{
  "norm": "layernorm",
  "positions": "learned",
  "bias": "all",
  "parallel_block": false,
  "init": "normal",
  "init_std_up": 0.051,
  "optimizer": "adamw",
  "beta2": 0.99,
  "lr_head": 0.00981,
  "warmup_steps": 251,
  "decay_fraction": 1.0,
  "doc_mask": false,
  "train_tokens": 152900000,
  "dataset": "wikipedia_en"
}
Each number is 500 + 50 x the weight over the matrix's rms, rounded and kept within 0 to 999. Layers, rows and columns count from 0. Numbers have three digits each.

# layer 6 attention query, 96x96, rms 0.121, rows 77-95, columns 0-47
547360438497493497536520496582475510505491522550516485535504446531446501606466555483540410464528514457513463454473515483455513563543498491467577
456459542498543545523465428512538471473399507444441475471512527537593521517496540464453476452604611546594521475459538517450441443529524482493532
501464445422538470502491465597586512478448469453417530475417519430532458496546532519509494483497548569504501514512520564414547466528529467536545
440472564492427454603491511486536441409517457448445514440471544448521495475593515437505569518501494524539473516536530420476547488488595519409485
490430508540513414525486554532503487496547481482459395415397497555460518536462476433527485473581468591469540512459539515516516489552543462497519
474551431540535466554469496499495539510487489527499532506504423511507489505395475451547519534510502516494488424541500479544482531554509445473461
579548459526452553514563538484562504524479498570474546578436590463509496521480441525452463529557570505430529524493550461511468494487529482483539
514642550432598437452507466433499486501448495527398515576476596472499449504548499520461578471403475421454469501558535485500528474472519499400451
477605468568499517514475497437472481511496591509564486449603544491520438490395484585419505507471522492481431464474545539491415491505489483576492
487540591566584533480548483556542481512494543566529497453477545518424540502472436471531478530407493514503491477454472551556466522548533476523414
375516616484562504499489590458479543487522493520431496528455545461449501533511513497475552566513475460567454497536521386489459474509542535470449
456482530484477525509448544486451538475550497474522551463468459519469475511459498443583539485533461476488536510492519601517500541502461521505493
504478557459521495531537521432469549609432434474558449501526536498521557486546497554387459482516433475500470504473510444598510419535479463459523
409448535470512521543504497499511570486469570542552492537509523522446457406523530462564505441515430477538559480566484491507460522545556433493564
496466494471547430561514557485438472533439478432469495401442446486526454525436492438491485414583502566500572548562495575508561519548596558495574
493416513488491615505466556454477595485525441516542508544509467546462517424484483496599490495483488501514602522484553579475430544522524580474456
487449526506538489601544420553545457412452436359523575503508545469512508542591471454492540458571513573445500522495500478496465444532512481458529
543488550530527508510447489592491443515463518443533465502545434533489544434460387417486601458519456480529487430491546521512498512564532521481470
417463591526506485531478509484490491479542557479498428451520490549445561409460445475539539507520464485521505475470514527543485499546529503502509
# layer 6 attention key, 96x96, rms 0.115, rows 77-95, columns 0-47
462471511533590539534467517529391495511501459502495461530517540476474518548522473431477483570486514495507487450426423501481540569627533437486519
519451629453524483526523469533530439480394485407533560488553458455489507527545533558434527486470562494566453506485570508484386355528563455419516
547439515455531489604527504506566501576476473520462487521550486505457523514482506475432521445496538526516525534475522468508477402523532454464546
496487577443443498525554489536550518467441502428456565522469483464457444558479462571536565422534499522535461520557538541441513429407520504460547
469431524509494476476519486534517509543513405492518504435405455567525441586522511481490551513541497565544531528524498476499479472595573482464470
496506413518471476592420492530529554426528527517547564472460530526584487541453508502546512473509491490526477502469500500497484480525551509487498
568548505485557525521616616492526590577465462565465447528509530456480541518392414564397412526510516467521479496476569533530479523501504508453463
506507498511475400437524491522594521609567515495463506562444625465507453471503495574528434500520510486455511567504556465528528521278498525444486
531515501573404495489457508458476480523491632496530532516534460515500550435503556571465428518472524453392456431501532548474467492516504446550492
492568465481504536500471418549562477521473589496497515437423605464566451556525485453538468514439507473504494492506527517518513533460540528514465
530510594487491504502450533476527565458515564473506510526411449456493447569503509579557515493505435453503448575479559464499469496379525554463532
475553532468439554575522492475549536506554536443536528473490446488541495499500492503521524480458435545475530562508527561497435521543456516502430
481457474441453473411464554432514539501365554494461494493430464476485452545618474537440447500504629518452561488472415538581544515440473474563539
421501453441518557529482500470578524474482613440518492547506535435515489511497497527557410454448509492505555501481542522459452459554517444505463
487504485453401509557515463517504459599405404508526452464480443541531490474522514473464563518565462467499544488532436568561535434664534520561496
493531538416594573540454616430508599487579521477548497518583435463396544469489508526511481454392477497541510566511593544505444499562471575474447
507468582480578564553569400531584481475445416466425494478469560492479583507564503512480534481553499517499477477500431504512469419527506502469567
527434417448420471376423434482528531397494541381521544473493465461593398487527518495457522441464519477532518548534529533505591485519551520482489
460488545489475482481469478476570487483520615439528533483506439450547475523473517521538472472485459507476529553529533500505482461530504480513527
# layer 6 attention value, 96x96, rms 0.0968, rows 64-73, columns 0-47
469561499485532458528569525401460525538575474519464426515459515537563513470437486472520495429520477531480505498444476472466517534513465495467513
495503470467464557441486465461487474530496516518488486551468511468496506469468458433504513511570518507509496478556450453500485473464530559459576
509500490426470495576487531493505515555454458517470502556531528546528440547561477515510525535524506528485488462452533488497460541461487465484449
484497508507522456465557496425510525549533486540499494460548523548488524496513458470546545523517567503477455461475423486539504540501495532454514
502540541560478481516505526460461440594492465494440439504530525530499501487483454561536482448515510514525512424408517473481479507515441505471497
557523527499438495457513436526522434466488511488469487547553509555465514438472533516454501497489496499486570546543556510511464531523503505450521
508485538587600530477495455517498490504436508432484550538459493418571507504521516497535522595533493520478543515480512529438473495502511425549551
461515494454530464518460479486501456519586472445519487468544479488544532439538521554546466502494548547492516500472457494549450515494520461454440
544496598518440468533496464546472424540463516529464424533545480553458507476581500507536494539515492465450477488496503446442533447512482504517448
465514493479478513522494523466433474543501435493550498502502459457460572483497471525496586455503497515561459449515516453456489465462511444465503
# layer 6 attention output (transposed), 96x96, rms 0.0976, rows 64-72, columns 0-47
511472473463465529493512476568498475443495471480517530477465505496546502515507496519511495528547534515505494450529473485503493475507537491506505
462536449522524464500513494437529484486495510469522515510523502537464512484515512527456466535501519484483544430470523541499486475482457495526488
502527491531525542447513475505470502421525509544501546476524433488516477466485485496461487504513490512505443488506475476477523525587505508515539
480468510487498507506491467511512486489459493481460548513500555484514526522508514544472458438506502522476508462494567500485484435495524498507499
509470477451505527530480498579477527458486435523509544549507511457448512508498455469491532523483521516484506523522518483515491482507461476573485
447488506511560532488488511443477489502534525547526506464505520492489534554482500488477512532508533470523498452499481542464489470464476529500494
554513479456492493470502532521493535538519505552483484508449513516489485504445540505490443459475499452488514522494481515523491523443489481511428
455506507487483486478538542535516444520448516525489520488442555461458498588487475479472525514509461466483471497555501433494529498577536469496469
518548541512494512482491532464485556463492499509480555485507482452488565508463485476515469461464510472515477512526516515563438488500544523480470